config.yaml
n_kv_head: 12
d_mlp: 1536
vocab_size: 8192
norm_place: "peri"
positions: "rope"
rope_base: 10000.0
parallel_block: false
extras: ["capped logits"]
init_std_up: 0.0281
lr_head: 0.00582
warmup_steps: 267
schedule: "wsd"
decay_shape: "sqrt"
seq_len: 384
Each number is 128 + 24 x the weight over its row's rms, rounded and kept within 0 to 255. Layers, rows and columns count from 0. Numbers have three digits each. The size before them is the row's rms in percent of the matrix's.

# layer 3 attention query, 384x384, rms 0.0626, rows 0-213, columns 256-319
100:101142095109117102150124109171182161138149128114160140150166171095135064099095122094111143151150086137126110115151130120101115116133164140141147151110181140101132146155126110156115101158118145
090:163138161139130185128127098141121142106110087156181142144091081125098163154145121116128119145140159153133170105125101130144151142108125117155102091142090116176123159076154166106148173115160098
092:119150142114137175097115108139131143078169105170087143160123133102110102145125142104130087144126128139171146139142122152140131132112125135173051071159147119130114094125165156150082130174165131
093:155128134150108131135113116143167147127110169101204124153091111135118094145138128116116135152165133147102143147064144092154148142107162115079146097125114126174111118093151112126133155167147123
127:144156153137158162142087102139156135104104131136112116158111092147118074120138092084141126144138139154116175130145151138169112125162150157137103100146096097180116108125162166125159113171145090
107:109136091158135137178127150140085100146170086132040138100134132124154118134123142110124134082090146121118135159156144102092117108144120118152133161148148158078153092159140111148119083141115149
108:116139147113122107134175146110111148110135140150127190116123095119111154128114140139156155193115112130143098102162130103082083121135120080156143134100133109098147133196107126136086164168105163
094:127147111112138136131128093078146165135137159103089140084121148118144108112155094120124105154128095124131120172149140113161165120103119127123144133144128143109141141106149134114158096145160123
103:131126108154107077123129118151095126117163147125076114115181170098162129121114158116119106144111103156100120167163129123107146104181129100146157130122129157094135133110135110159129070160134132
092:119102149160130133118160129140133123151120150100119127128134123147161151130125129086098091101120144137149140129115128110116144090130109103123129143078123122096140128092092166151151123101131111
105:121100119117131143123150126096083125104157149120144124097113115102157134105118146123125143125120099119144124111176109109168126161130118128112120106157137129107124137133156128116088128139119113
089:143130141150165141129130154103109101119143137093098128089083120143159129131114117079095085083097166119136153115128122123127119101120114134122182134150104105142136141106115159139152147139130119
102:120156138110113166166135111110141104121123167104138146140093141116153193175095167140118097129121142112130119123139100126114150138096173114145123121086113131112129161096153154127126135105159107
103:114112127173116134115061131176105113096133098131118093161140100131127103143119120109138175124100101152115111149095136111098079115143143151118118139119109083133133103175149113101128088149137121
099:117117118130134170142134158122148136152109152121121119094127123160153128110130127103136146072146144065118158092145138129093103144121095123114149132126127148144124127100136182140153168096084148
100:138121128125122142159114100147150150104132105133186093116113133093102119153134118142178127142139173186138137115131145134160104124121129105115119129138157108138125137145109122108097118130076137
093:102166117133121129090117129118081144093141128148099147124159170118127148121160150119144106163099137177196097157135136167137120188119094150147120103135140128109122100154165156146077138138150170
090:188109164149119096157121114138132101139083149154180104103136078181116152116100122105101162143146137102086154105123166094117156102141157138127160182139173131142167151113080100119153094134111114
100:153113132140132124128116132146136149137121165145163109140088158144115120139132158123137139181156129148126147112088098129146163163104131152111134111148113144163133133088145139106131126163157118
098:110101113117159139111156148132120129125165148108171166087131118159154131083132117145151168108161085142094147126152155095094118163144143150096170186126121113106127109101128105140137118117100122
084:164137130139094113123169100166152120159097181122129121101116130146125135117120112114092124131115140106162176081105101092148129121108104146101178172142130108150130142117118095152129164148110120
095:150117144106112146126064102129132131114129112178111137167142124099050109114116129152163125167144108146153113138110145148123114158120151143132123100147154147163113120149160119109118108141168159
093:117110137075120135123110134132117137116104142149149125162119172091065114132142123095111113137149101170078145141125097132158175128141156151128133110138100136143116144128143132095141144140110117
104:121146143105139190122103133112142138151109138132137138149083158131118110116130093117123122102127119152108132135134121124207154123124146170107110131127098136123091119138150153090158137116134111
086:145126143102138164101131144093128126125115148109116112111067099159109199110139112134128113099109172107136159101130083105126099120113124137081140148141078127163116130140120127142154164090136129
096:117114163145158114137147143147054101116124110116089114105136129143182197133131148095127133115108111117120156115146148138145081130114125141153151149130096111130124143121108158125138162112143116
099:142161131103139109072168111078165139152106160117129152122123132158123114100089143112127125095168139058095163109119121089125117148144113141118105108152141134111122091113137148163136135115151126
101:116076116148143109118155127143074096098148100083116122153091138097128135136085144110111156153109127166119121161102117149147145120102132111120145155124093130131160136161096138113168098164153123
093:132093139132148140102109148094147121106140153135187129134135135099163102090103111197128144119134112166112126124121144081158125095149131160123105159130134081106168116129179096135141108144123053
134:110115147132131167146095182139088115093135110091102131074094125164167131142126120068162145117082125125132095173119140152121119138098086178099133159148115091142133115125127139112142154102124160
096:108100091130146127144128130160153122179149167096093134120078140106134126143146097052100083096125116128162126119157110137135157112149120131113179130117118157110129146101131149139156139116106124
127:145141130120089104130148124074166159128131137180133169093156116089111112128125109152154114132152126126148122107135108153174129123142155177121125074119183110127120132159090115122109126134093130
104:095154133111134148104154111118128121121145132122144155160135135124160127114125096122127122134105149153140154162101127106147141165123147116140115116093118129119120132148131137143111152131100118
084:171100109149114121155101105171113124154100132136140123129143161131118154103136191134177081159118117077134131139130129097113106094121118140114136114181138111145143137082124132101093125128112138
091:155142142117141117124187125126094112101138104141115110175175128095121122122086113149126134153109158133146135121132138143133121140135159088179114115088135151137124127122116102132093109158129123
089:142145153157145126133131129127113132105122113139139078108114097144140136191137163084116118120119146148104151101116125146078123099104075109101108152131140129160081159143124167075137161101119118
099:123122161107154131126143142113143134104125146131107147136116101102155170129118151147139136145109171119199102123130168164133082147117111099146126121136122120144106141135142094117078079155127118
096:152096194149113165141087124115097097114117142124147110133111141114146129166122100113146142153083174155173109123134129132121149137141152063126152125142069096168166133109134162086128133118152114
099:160143100121143115162164114096148155124129122096128113121130178113112165125145142147154160130132132089113129137074089160110113115096127074147128141096078111141113135141087118116129138129140112
091:117153049131118114125090118124114114119139119100138157134137133100129120092164114155107079110151139129119103151138113126148125113148170172157104127101142152094109094167153132167115119128125124
090:136134157129141159145148151112142137128081142136137137130084114164172201126116140131139147094107121157161147097099135096145107132125081147068130092147154080185055130155138102122130136125146103
101:114120132107151155165125149113120157120086123119065128130102117124152154140131083160162164104124139126147146125139134108159121169132146139091101110106106119128110146144127116149151066151162131
098:130118124150125144163107113075126164133128145111129129084133116139095103123120110114177160130149128126133158111130103107133131125160154179129174155104134134122109138113107133130182110131120117
095:128151055132108120125132106110135152122119127161118110158155154107054105142145116107107101157150136116103133156144115123151145081138142135150152139132177121104165130133080179091100117151131126
106:121134104173097090102165132117124141130105085122156088076122126163151119181151129139136131093113123145118111147139069119121125119130145151122126154127151124125117153125110131101127112087084145
100:120162108097151118142134136157123154143125111156115117120097114146112140102137127127139104093078115071186152139104143110131143113123146107110135153118132107139098113135109146140134097139139133
115:166136113121138144099145170148180144155098143124179112132147111163137159107140132142084079091138105123122134127127120148128125135145161131087155124143117118143123138094106147116131131129129151
111:142084093112130149124115139101119143124170113134106112127142140126112096131114118134092106107181120142083133138168080137149170089116124125158102099110112130115114071152091147134140144115151113
086:118116137133136148093171119098115105077141138116129103119124139130112156165130126149119120158109139129121165166122125115147101141136099081118137102139107118144149139122113159117123126119172137
093:126116123112144150170123123120164163120140102120118155137141129104182106144105096146139149129067152150118127123113180148093107133152135107162105130124129100095113124102126081165094123156088156
085:142094121154104118119150121138132115105124141132147083091087148146162090167141145143086087137126140138135135146139109103089168107116121098125081150145092095142113112150083177152137174095150136
085:100049107153200127162144169126114111107132140123098084107119121139154139125131115153131165106166108148089101159148126152135151111112109116094076116139096118122121099130169085144138095134152045
094:110136117150143106148124165129131093127140136087131152122159160130134104130143078138145133114128123150145119220087185107143115151154095110145107141114118122090123160162116098148090115125101158
087:148129100121139088078152096140117119148110159111127115147092160132139128115176106120116115108100106103104136152118096132178109171135071126098170131168139154096091125120152082126144156122123137
097:119160133136155132144146172170123143125121122075170149138146148144166155111145135119127158100107066122118094127112115131114137177093106118095131142113103126094124115136153121106119098105129122
101:117115083160137150177094132114100139118126097175131112158154115115123087083131066133135102127160186114107147106146143116143147115162170145120136129112130125123108155123119148160184115165138114
084:136158117091129130112096111101127139128149078090117163134122152104141086113107130113121143112152147129120103080186125157112111162113148157137123151124147163113102101141154111139121117135134150
107:140143115135162132147120132120120117088158113162118159135048104137126109133133101111123130103104151154128131130155113133122145112141150130125160137134147096116073094130118143143108120127135093
101:139102164132163156142114142147165126105125148135124140112156101123104146136142181141195151138147112094109093096157133165113106135084142140133144129126115107144109158106136083137084092151123144
100:090137129085140111154129142140144149153128151130180167154112146110075101118128108109128119138144158142127138130131170101139129145129108135128120108153124120156113174118142152108129115121118162
099:143125103128079110087144105129150083111120172160133121139161099124098092150131107127146075159164130111097186108173082132116126135126138152123163141127138123136182128131094095119151108138130160
138:114138116100116137170114084099120136158096147146124157138110125108108127152135088126127154129149153154153164121077126071181112160163159138160152110125121169121139150124099139137133116143114086
134:126137107144164160151077116105142131144133163121134158140110146132133118114147073116155133120116123151115149144086116099183097116196171167131125099104114148129121157135108138153138099143137083
160:095142134133111145126144138108098116076140122110120104116104111123162156133144205162140134115100145100166092165125139168105122118085084099118134154177129107127115123136154117084079149119137163
079:112101173120151142103102102125066135142110144149042134120137119122125111123092149124179076160136089142131124133131084121171114093176148101155111142119114146128148148169143102139144148110151132
087:137128134119110171134190115117100129121153131122142152161126132118137141133098160124135166150138127132125125105118094134107140155103179133146153119075142195122182157110112114156105100147118107
082:133113156176116121133104086130134120102114133102095103117162140140092096126177163116132145163151064104151153126117139100163139116143138128153099136098147104119157118172089093149143108070150137
081:159129154141132124171144150128158091076099102121121158158180090077156106138126121108142148126103136170132141142154140123122139115085129154113120056067087102111153158098108157127109098157171125
092:109138099147119106166132115151111162135164138100130127114105153128100110156120153150167129114132161119098085123144105141092090118136094108080177136170116139112116138143086110170105126171133166
093:136152166106128119094144134136179132127126157121151168159089097132125150111141131128132108150131133151159130126098122132097113129140148134136101091161133090135099092135146142165128168144101114
094:079123098160146108136123138152098153151181138104110143095113120104150088127129191115150105151118138161122082166125108136160136135124113124126152144157123128140126123106102117125155125150117118
092:077134160122085105134164130144097106110136126112094142135133157114125147073100156117150087121120165101125104156143100154118116157109141123149124150139174149144143151120115125104126131150134138
086:124146133119159136122204139137162164130126159143125130095140132117119112072132116134115071118094134134185128122131103118101118160175110117107146092171138157116096116156148145144125106121127141
102:117097150119147115085185124122138132094137129172118125128094142136085127167123098133141141128128119158143158120101132085127140139153132118130073115112113163140161130127113132145145140116128127
108:147147168105135112094172161142128129142154119171126099137152130115118158122115159154089130112160155118086096129090131127108153147127141127136144153084124139097166127170104131144125108112110132
099:164142155098059107135155138106115105143107126184122147115180146149115160152111125128131100131121152117108134135147134133129132086178140162146159134101139159094156165133130130112116067111152124
104:127120141118107055122107161130135121153133091163181105148183172101117125163133063095075153119167130122131124113132131116135173128114139106124133120087133139129143151104139142128133145125125122
106:135119154163114119116119124138149134130136102102134098090127077137155099167175137129146147130180120123129125103168115164140165112100101111122118138132165078146079139112136131121140135103128156
094:132096147112119133116122129132105129132133128195114088147116188138112144127104128145079142099120162116070112151111141097140137172144143175140116141145133137117145149154153159156128077155140095
113:138110143168118128126133176154122137163123106134145041096124127129124092139136132145137167154154129071120116167103081135149132105123142116146148125119147146131142155169069122133157110127143177
085:140106114087112145127158151117167153150132171120151124126083129099142152132121126129103121154152121169143130094121135114166095114115148185116110139129145125141140091162091133154122157130106079
078:172107107098123122092148092120144161136162118101142167129159114109150146162145143145155150143182153159128152168157134134121126119110166155165139137122141145130124128103143139167113120136188124
090:091118120126152114090145130116111096125138122143139104121117113116140121112156094126133114121124111161129112090158096125126104088130104092132106079116143128138138149130115120124118082139110132
106:131112149135133146161108122087074089103106079171134118154136126082102147162121136144109139186099103147155150131126080145160128143115151126163130129094160169132138100103128135147123120135191052
088:152072155125120104138119128119091136157126124157150123140134102149108150096146126169104107114161074132128123118124059121122165155133085125103134143182143098131141146162129101144102137117102131
091:098142104128139131150136119134155185123126164124126104106113124161129143104118112094129156125118143110087142126144140153120112108159118141112176164123106119134126098168130121118121129146134140
091:152097135115069114141140161138125132133159112142125121167152156122108127116080121108096127112170089121131092118106121160082140108120155112126161169109101143111153162139079155133136087099116144
091:171116156106117127104124110094165081138092135221139159165165130143125144156085073141077138090126128105131163121109120133119109141183147143107125139141114090135204155134150120137160119095131104
096:134122131151126159115122102138139132147092113124166119115148122076110089161144113112140141146142108078097151144095115117147134098102112133131140103138138100113108132071155132101099141137130141
104:154130137103149130137146162134162116156103132096145104114114065188105127134162153142157145119151116089129140136135104129141111127129117109116149162110117097160114122156116121102158153053127191
107:131137184116167124121095112121133123167136123126128069138136069103120151116160152141118101100162127074152129121133137130149139093070123103142140143110110088115112102128151126090125157079112136
106:155132120126105111165124093121140137125098050156145122116106156099088125161150102132128169170154105124069133144161090106136144101123110169159122133120139149118180158124117127164138117141131100
094:116143097164131173138175103143152171106134144092128147088087111152136092104142138118164113144095140127146135122140131148125135147169124149119164106157135169144091111103124109125135100171130146
122:141108090123139159156123098134131123135120158130092167147131152118111141108102122127111104142116153172146146127131129119159123133153155178131104106152113155154135135097116148136126128181138035
108:140128135099137179119151102137145102098090154123096166136112105115121135136144151149142089152108137140161118118107113148134116112097136114106112136157089122163127126117118094144125162102140120
170:161107127152164136146112103113172170155107160122149093134114127129095114126151101084117114133153126173123141112114109122175130095128154134109131088154128132170135127118104161125175120114118089
084:160153142121151101144140139135123125109130147120087109115099103139113093142068129102181144119108166050148103147152170092118136091084136136158126150124121115133170089155103117101123113150111119
076:129139123111119086130131148146104163137131117122138126119149174156125176148128091103163111118105146175135118072137140090165151152122121131129176129166144137090157098142152119118147132151129124
078:141139148089125093174175110144115141151095122124162098117091117142149138151124142120168111171150104140163128116121050152140139146080158083153144119094124133137093094088099153217108117108107158
082:146139141105139125146115056116132116152123121162110116132173133093110119131140137124139151142115109142179115157131112113124143131110097134155101160137150104123165097146116082132129129087135116
096:150158139127117132098162124100110135099099108133135207110104088126115160127121128144078090147115124137125170138140126171146118146165113125104113111129123112135093153146157146143131117088142125
097:173113136139142157103135110089104083073169135165093111171119158100121116116073143184099107129120136122172107115105092142129130159142149125165120138126088132122132096135108179116136117127141123
087:146140101127162167170110145122104093099124180155127160158153099117077136114142144171104053173109095135152103089131070150138118187154149107110129139147106136142112129104116166119136132141169122
106:141134177180118166107129161124073073096111126135103115134132087124133098122128110124129113164129093135148131109128129184155144141143162121122095111113110123152131127096116165131170150152139117
088:118110169175087139095146148153098149122132160145101103117118099127167114137124145128107101120141183143130142122136167162151115120151152134124076117142138109127137142101107163145133133129112110
099:129133133144128127152159109090076124104119108115060152134152167123132115136122109159096130127151165114139112173152164151126153135125116135154117144156180151127101142151139112114152116134151085
105:125126100096133131087091190165152098146149146138134143129131090112111130148140130129135137124172109100136120131120093077101145078135134141116127165141118142134131128117138119112105147125140184
101:116097145118138122093181122126105137110132101195089126137164117138146104153125125117103125155147149084125100127171149120108155120081128109127154134146162099118094124167151097125103097104133127
108:127119164127143115132128119107096099078130126130158137144114148072124130103102118160113104126111185137125123158136173133135118149118146126159103116128109118096138146135117137118099131179126089
098:151148106088104104132134140156163153182093141100157140077109105158159129128165125098125137088166114119132106141121130081158117080129111162090104157151168094127123126168118128135135137098106152
105:130104143063159089136129078130181147148150124137170145115114127126122078137131078111091149099163183138107121146113158078091126121089134133097132155134136096097136112122106104131092131141135103
112:109141156167106088082149132091077103100134157169111095124162164131147141116073126164106044131124152151129132124134158151139165136141127084130094111135138121097134118111103163117129114136121117
072:130110127081087124158185125071124151117146113181139171165131160113084159108087107109067126131140139117120123116127132161136139160097136081148161113111119168122138130137106161126143147109155114
081:147095137182160123139123138159105125117127114152167127116111084139114117176113080124118160120127120143125174145118161098117109135097099108158096103098115109121171102128123073130095125105112122
081:148127146116163171115130084099145141083103135122103113129121116137166073118135103130120140087166108149086135108189121145115142123120100151122130125139111063108134137131140109172115153133120092
092:131124130132165125118154126100093120120119140151108115126129122129092124134175122096080108149139144154144176153098130115163136105173143107099134126098132115135107133148125122106171127085128105
076:091165119122136114109115170163145143104127111113088102128132112118177102142121113113159147094141137080098135089146147152092128072072114142089139097172108123122121135131131148105101123135110127
078:123154142144091131144167145140156166129108099124147115136101118147142109133104102114116142123114168151078165103051118122120118109120136130130126091138118148131153110100093092144140134143115092
099:138142145153107133104130137101064129092132135163100137122122111134147122139129157166100089154087133122132129118131142153142113154139137118133108096137095127126127120099133147129101126141122120
091:117197130144122147102131149098072124135148102129116117094138116156131084137116084151128174135089099161123148109126142171115141162183118152148068118099106174135163136143126117228160074155111125
101:110104095110147081135161098158156170172121117101152136128139168138106161134128125106137153100166136155115128119120117101094107117120098124111154158120159135121143137116140107137119142122121141
095:133119170133146155151117118123134152097097097126134147148115156114124118084111085142090151118118177130108117132102174135144103150144157112145093135122107145115118123147116148143145110123144077
109:124159129126108116140179170089112092126123119150103141148131112178145139150131133160127111133155099052162120117127067143127141109129096120127118133149146130161101124116156148105154128098151181
107:128146142128078136100172175073120120137077133136130120112144130151134103161164116129151095147144121083142127108067091153153167102122132117125131128090156161156137148095132145125154163092122152
092:098132118103123096108189163155120157158093100132150148076123124170153108180154134112135152118162143107103110135123127112133160098117124155127112153130146156136099117119132110144107159094104140
173:110133134113091103115165140128100091124159108108085122133147132154154116099082137155105105123124148110126106156162111163090123127115155105142125143148135099081119119128115130118112091138157126
111:119128113154109095123144126071107083072137123119169093132123179074163121129119139136143103157115143121126116134115133137118160153127109111123119101147132143103110126115139175105119103145117139
148:103146126166091115094153137125071109110152144131060102130151128156138129115088157142117093119109120127150122120179148188121143146137135087144125122116149095085109128138110144120125077108144129
078:115145149117098127112105168123142139148159152147119109130129139148119088159132139148118124121118130116079147107114130115136095082162141127126117145114129097139122137157067130146157141077123185
087:131127146133131141153157160089161136164107141148122126129132087167152123128148137147088116108119135083083141136120100095117112116157167078089137133148070118146131126107074132107154157072119177
090:148104080114143121140089087112145150134118096120144167134144152095144130134107090119132137131096131146161135161117125139160189111109109106138115088125133128136134109121123120134104086164144079
094:184111152120088155130120110100143138130101199125126125121117136143144115142157164181133103106137138114120154107103098109139172144126136085124120116178142127153102137111127163127136224123137113
087:078138146120171127099115124152139108163147130144155114080128103131133096093125140103188102154108150162147122134124127124125130138125154110112115128140178093116120130174127088125122137122147171
095:115138115119128113099170138116135132144165116129126119121162106099103141077108135132161105130139135096143132158126142135130141144165140113129106146131177119093096110195103092161153112138164164
102:119105137145129129101119149121128126126134127087148131122130117151133149136143123108164105120137125135126150124119126116137097124105130127115133133113106105145131167138125166116176166097093163
089:164110144133154120116121106171115145156132114145125141123135124137131152121123128119105089141151125125170141115118107156192122116157186138102085152098106143144157172094140145165148150070167169
101:139149156108128157151102112108164145128094149136145112147070144107133120141128107127110140111082142187134178108089132127176134144115139114107124119166096093159138151126141143126149152119112075
092:167162100150144127143116085098136121116149157110103130160122095115137175120115092158167157178132128114106145121166121128142110073126120160145122113102140129126147110149140150184165104160138088
099:176135119103105148177076088133151114108116154185130133162116111130147139122126129179120165146101140114134154105171065106152149121137136132145176131166114129107151147124159162110124134125138068
099:127088127164121066141148081150141157129150119127122126141140142154140101155087115110102151160132078082126112086110158140114140165135101137154111113114143122121119127124154119180119154087180124
094:104138150104126101117182136138140152174092128092148145129094136136098121136117121110117094099124122122147138098076144107090108158096136106124131087127169118135128143118122133156125152074094137
117:126097084121151163069081136125099117119151122166139143112112119183204129115157166146114119070143158093128113133107093115116143135113108101111153171164128119120123110106152131122128145129125175
098:150165132113119145133066121158142152091183126096127098179075158105106150116142170125156164117140118159134117129102154133110135113169122133139155173154056102137065108120106172125106108116119127
098:143129115136120099131132145117102125102107125129109165097180181122144148144139107132115096131135094103105150145124123118159117119138111131137112182132131128088167159141131122128109145118121134
108:099127070124105122144131107116121132103134102160091163166146139088135124129105110116119152161105147146135101143123125168098162145128140159158108097100165151116150114155158120127079113176148126
091:127145151077124104102172146134134105146139101142111121162125138136125131135101142140105127138119128124103155112155149131144136117138120094186105147078145105119153122161065089116120110127147170
095:130112122158170142154106100133136156127113139071149106124095127129133132143138141089133127120163134138121109099085161128129124127119132130096135104150068150156106178105150173129124144093165115
092:116118121064132092117143117195154139157137127086133119142150094149111128094121147071089124113121124122093130096126132105147127181133141129124209150120112175097125143135145143114119138076113121
096:203175120115108132153082099158148159144063122128153119129139134137144124133157130110117111128131147132133170119116128125119105141150112130082161117120119102155133142120148130114154172107134122
093:130089134087123132094053159093133088118132142179143112177152079126141140153104130135117161128127106096125129150124100143105134098133119097082139135110108158159129162147165126129132142132136175
090:129137138122111112121131106110133153135098111141127111132104132121125137183105109142145166122133127109143153144126155133137163132152111125120119129115119134107127096127097117158099132128128121
097:102096145101132124163148145127112119126131131109149093146123164124107150158060166107137126182111110119117139128076155136173129160118124100119087148137153153113138195154124094132135123136160124
088:103153101125105112143110109098107138123138093133116150133171089094170126102121106146163166123119164083126100118167092157086144108089115124135127131095157155091134074181128161141124105126084147
094:162158123136171112161114128124134157096115116141102146125126138122118157122145107110118148129135140104108153098132138144192160120085106116176145139118130154110111142155122145123093098131156119
096:123107094144168153130156163147119143181156153111128133109145129133121135128156137154097090068174114087136119098143133135109147130137134120130147213105109112128114111085108135147134153122109184
108:160121155184119175133120086081119110095128150142094101137123104125168119095112162156114120130150149132127135138168096133093115080124166103128121124128109149147147125103082137112148105148123113
096:145115117141112125112143128131147106163123097114092081147153120136143142125150112146110136143141124165160112165125127119143155128145148130147112089164133132119151107117158100131138130146125157
142:152127088139122107141140109099152141154118126141162125142173116092093138142088106071146142191148124161107156073132135132142155150133137149162140081116172165140138158132130134132134124123113115
125:126112140150123155111126146115125101092150149128094118145082107140186117127139172177094083115108132068162122121131139134098092124125135104124122154141078115123111097118129140104110151142114166
168:091129148131128125114160193124104117130155129098122134085128163153114153129189155143123096095155126113125096178134161104119109132156109100119117162149144135095119107142110109117103161085131171
097:129123162178166124149157140148167102149103107152108097116108106163133107144137099121115093135130128113077128147143113119147140135128143136131117121143084117136101118119136189138181159093160164
078:127182098146136094122140113105142145116155137155130099151170137132137099142117165129120135131152109117147107115109141143114124165145132143152125140085141117142138099127115111132079076194095137
098:142056164137123146152115131126101131143109105132125154117123126120111159133181128097126136134144160140112128125130143064125150114127134163121126123150092161126138139089132116089162177071100129
092:125138172151105114134108144145125066123131164167118110124132150127119126148116148139125066113144160108119157136123105148105133119162144097122136123145139112139150093102156148173168204140166159
100:089131132167148094182117103170121140151152108121142138101105145108134115134099094117149134117138138111142126158140143106086116148084144114162166134130106173092147121109126138143163144129117143
096:137135177169082142081113130077128105103089099134156120144143109138100145139144156162117092127124141143182134113118133147128129124160129109060112110135114100177124152131168122125169133097138154
103:132123080081142098106136119128140123116151124150104131134091106099154172109089150128131125089135160068098116153105143109100140148092138134152119143096128146091125121148123120103095135181135118
103:139142127108109114151128129124193186151101113135175145127118112112095113117154102087122134106155123121094177128070112062175118163124166150128155135130089144116165122134148126142126124106094095
096:105178121126115131129102107118140111138110136128118140159147113124130105124137140165123103101145089131109149151140126106134101108149142115104157179115121147126124100160157109164142076100068128
093:136139150151098124139156099087103119098133121163109123112122148115109082167095126152097135172122106187120121131154160114134101103137147083153135119109163085123106113126114135115130091150157096
121:116136130158147149145128159158143148142113140125126124117160118139089102117149109094136105134127120105138155126095118137140086129141163156106175142144157113154114158099120165166141102115133124
109:092132131137161131126123125066119103109150072126123170141178115128152185145121134140148114121143109142117117158093123114144118112141168147146132099087128164134131102122092092138106104106137063
097:098115119143129151113127086064093127115115117154143099137154154104109107139116086138131144163142136149112153110123132113175130088114143128171152120102127117097128126130116108080106104084133110
096:128080123147133125135154072096116122105138103179148142133176182135138122166112063177095131137141135148135107145155149109177135111116100105137090104152154105110145168128108127102100102112106106
121:140124096136155147149074131118142111108176160080154102155098127136131098122141170178122131117113119126120093157144123143096136122120109103075131154166086103147126068148182147128127160152141120
103:136106121114111098098165134132142129143114148141134139153121136139135131084096132125108117098091158115149125129133117098074149136115103127130132147135107127127161133130117174128172131159125142
079:126163118124152128116152119100157147125180124139124113131116099153139136179121179157133164122150110146144115127136138129114133195142118090115124130149125129148164081146108094128114093161111116
085:131129149131134129094127152087117142081134123106156114135107145113133139137117167140166172152126132170143165120107136137128145181127115101138109132088156122122113159115096129096118076206157108
083:100140163124101120139168104120102116116091109136121125135147106125096093178112101141093101134126115100092145130142137122100128115112142141149140132117138081090139126135124135120111110132137178
092:120128154106118126164131157174167104139127111092175181111120125125202087119132131127108110083142150106107104151115125129139158129122165142122066127166134102146114120108127112120146126150089140
098:109140107145112131117135141119099089127130118122083137131167105104094088135117148182129125110155116091128120160146129154085115140150149138114139119102169132108124100153097109167107081149161159
095:157135093127179145121088145114180133084126143130143104134078143101149105156159088079148159149129133171157101071143142157162168131145165108100124093115088136142121173109137138143151162144172094
103:108143139149114114127130153134130094142155118121101136110180113123138124091118174145108111104130122100110135132152113182097115151118107144115134158134118123116143134123119116171134176135119146
103:122105158094117080100160109121093109117154084099140146107162160097166139102160148146131136131094135158153080155183126128102112144101129160152100107139131152091133086179115091149142122147152131
097:134124140124178147179133118114177126105106135150159150140160112126130136106151108122099168138093084155114126136144144146178149137127140131128142122121138106147136134084120128127127124120107071
097:167075137157122111102154093148125150149152096136146127150126173084129109086123126143121135131152139109113111131123157148120114140132155132142109128130152121083120119135132157169123116096147143
087:136137106125114085161118108096107148086139131153102145186089142111097085114109105112139106114131103151170147120140110113116100099173136157131098101120126140120101091167124116107144089127121111
105:117137103153152096108130156159133115145128135115112106118075156146108095133142122127153152119091137141153099157121095121095142101118120157117111134146137142129152155145120164117140128124152161
099:116089164138131136104133119113084087085134138142115119171122080128131148071080146137119092115163128144148137145129117133100128121090132116139132090113164098128148135125092171150138087160111130
120:111125126140141131159135115132111093163131110106163144132184168107164114166094100134159153187131103181098135149135126105128155124116121099159070112056164176109129144146082115142094087150122092
110:181167125111147141168128135133165133123113148103150148119159133135128129177117125128119122125158131144104136117156167133129145126167142126116149149108129135141108133162103103184118091123075081
106:132093134175117182160143115108113108139116133140093108141157179102107166136132126142121147145131128129144129084175133151147142122150122143102139152158073118155164155112139124137160132100147136
082:115118115087138130142141132173137129151134147086149071126111124160141124113108171145099141134084120116136128137147084148178145118120100056142178140135101104139116154108162134127122157151156122
076:143134146134152133138167152120095142108136123164132113166185099120137130113114180125194133146135144168111172156139109132117145131104165150145135116086147140143142133095078117119149080119122121
091:136117114131117114160101104179152128130134171096130091114126139151117108083113103129100107133184148142120133127151138118130133105157092122084164138120131132098145127116134144117152065154126131
086:158125115116133183158116131152147139119112155127165108105119128144156106111143081118118123143151147161152132102124166145154172154142126157107159109124123159145124159126124133101177076083113091
084:134153100141149137185099114125127126130096122117155100125158128119128093166087123144123124137099108144119140104140164158125123112110097146085099102162140169139102170127104118123156108111126107
083:138139094095128157129134168117190145115116182130111126147119107139142140082112083092137130132100169134111125107103140096161140113166119119087127163141050111131128123124128136115142101133128087
093:124081107142132129135135137142109136117115115115159132096169112169158132128161123141112133130156075136105087112144154122111121155127120136083153131128166134105141134155103128095161112117147149
089:126117126123100131140097156140204141112097142163135093130107176130138132160118114098134141108135166089086125141089152094142123146133146125131136134128152126127116174155134144137132091151091167
108:134105127140107092104152115157083122147153102133085080105120165126150149139119170157098139106121170115118094130135110152099124119101143109147104155139139148066155145160095141126109110125094147
093:138093187104115132149109118120126092133094139119151103150110128149177120100133110101141103133155164091154132122113136136101152135118120169135106114167162136124160134149164131123118127123104162
125:122141142119100117157117133149099108097138151147098124180151143074132107108099117152112142149081181160145108102120172127110108143127112117118144156100149152100148125137100118120150091144127129
095:141070133119163146113128099096111096105172135149089144108114134069118099134098123141126099147139132164195135146137176151141166181145102104118102088118135139122133125134122124130124124165134130
105:102128146090103179166125135140162156161102113104166153100090080140113110148139120089141165091153133119115144098129094101124117118098169158156174147110099152168079128123160149172119140138137133
107:151118168143159123113174157147118105153143104137074089115163147130148162149125163172148111106131118104131103130087094181112153163140124125120098144131144103132119148134127106094143157105119150
128:157118112125126115128097117130172131149106156145139158147095124138103111110156103096117079108173138090132134139127132107136098119145140117123149108159120124159139129152153154116140121131129140
107:147100145163141124115128137149100129148134134120116076093113164115153136135148170162130140149105147138138077112110137151102141151107139093122089138122128116109132159120083100136122146113092115
077:178116102153112123114095129115097120139101105106079157125108095099137109158169154147179156142145135121097085134165140117115162134147126142126115136141129196103126138150139075099134118154144157
097:154123113137139129125129115128114127133165074164110135163165129137080152104106123132155176166130153100125126115128102197153091123099171149165096131126164122147168117119160128186079106155146156
083:126175101169115090154173142158110095146135096096142136137145109160136164098119128183150154140108136170141120152121082111080150105115150136127095124094103113122135071117143146175129102130158124
093:119173172132127115113193137118139151134121159123114128141125107128102179100124127135130132124087177106159189140121117131174136090088111104129140107147116122162138163100078117158107145126126092
090:164128097106127167168102131135161113115106153123197104124106163144123103144115134098121108134149122142136097143120129129115133130168117149075137117117126118113116161111138144083156087125135139
089:091165125140085144122187147114107126094152135123103147140121078112108145124085144135137121137123133048136169108157110133090144138097119146163128147110096137129128103096135149151100149164152142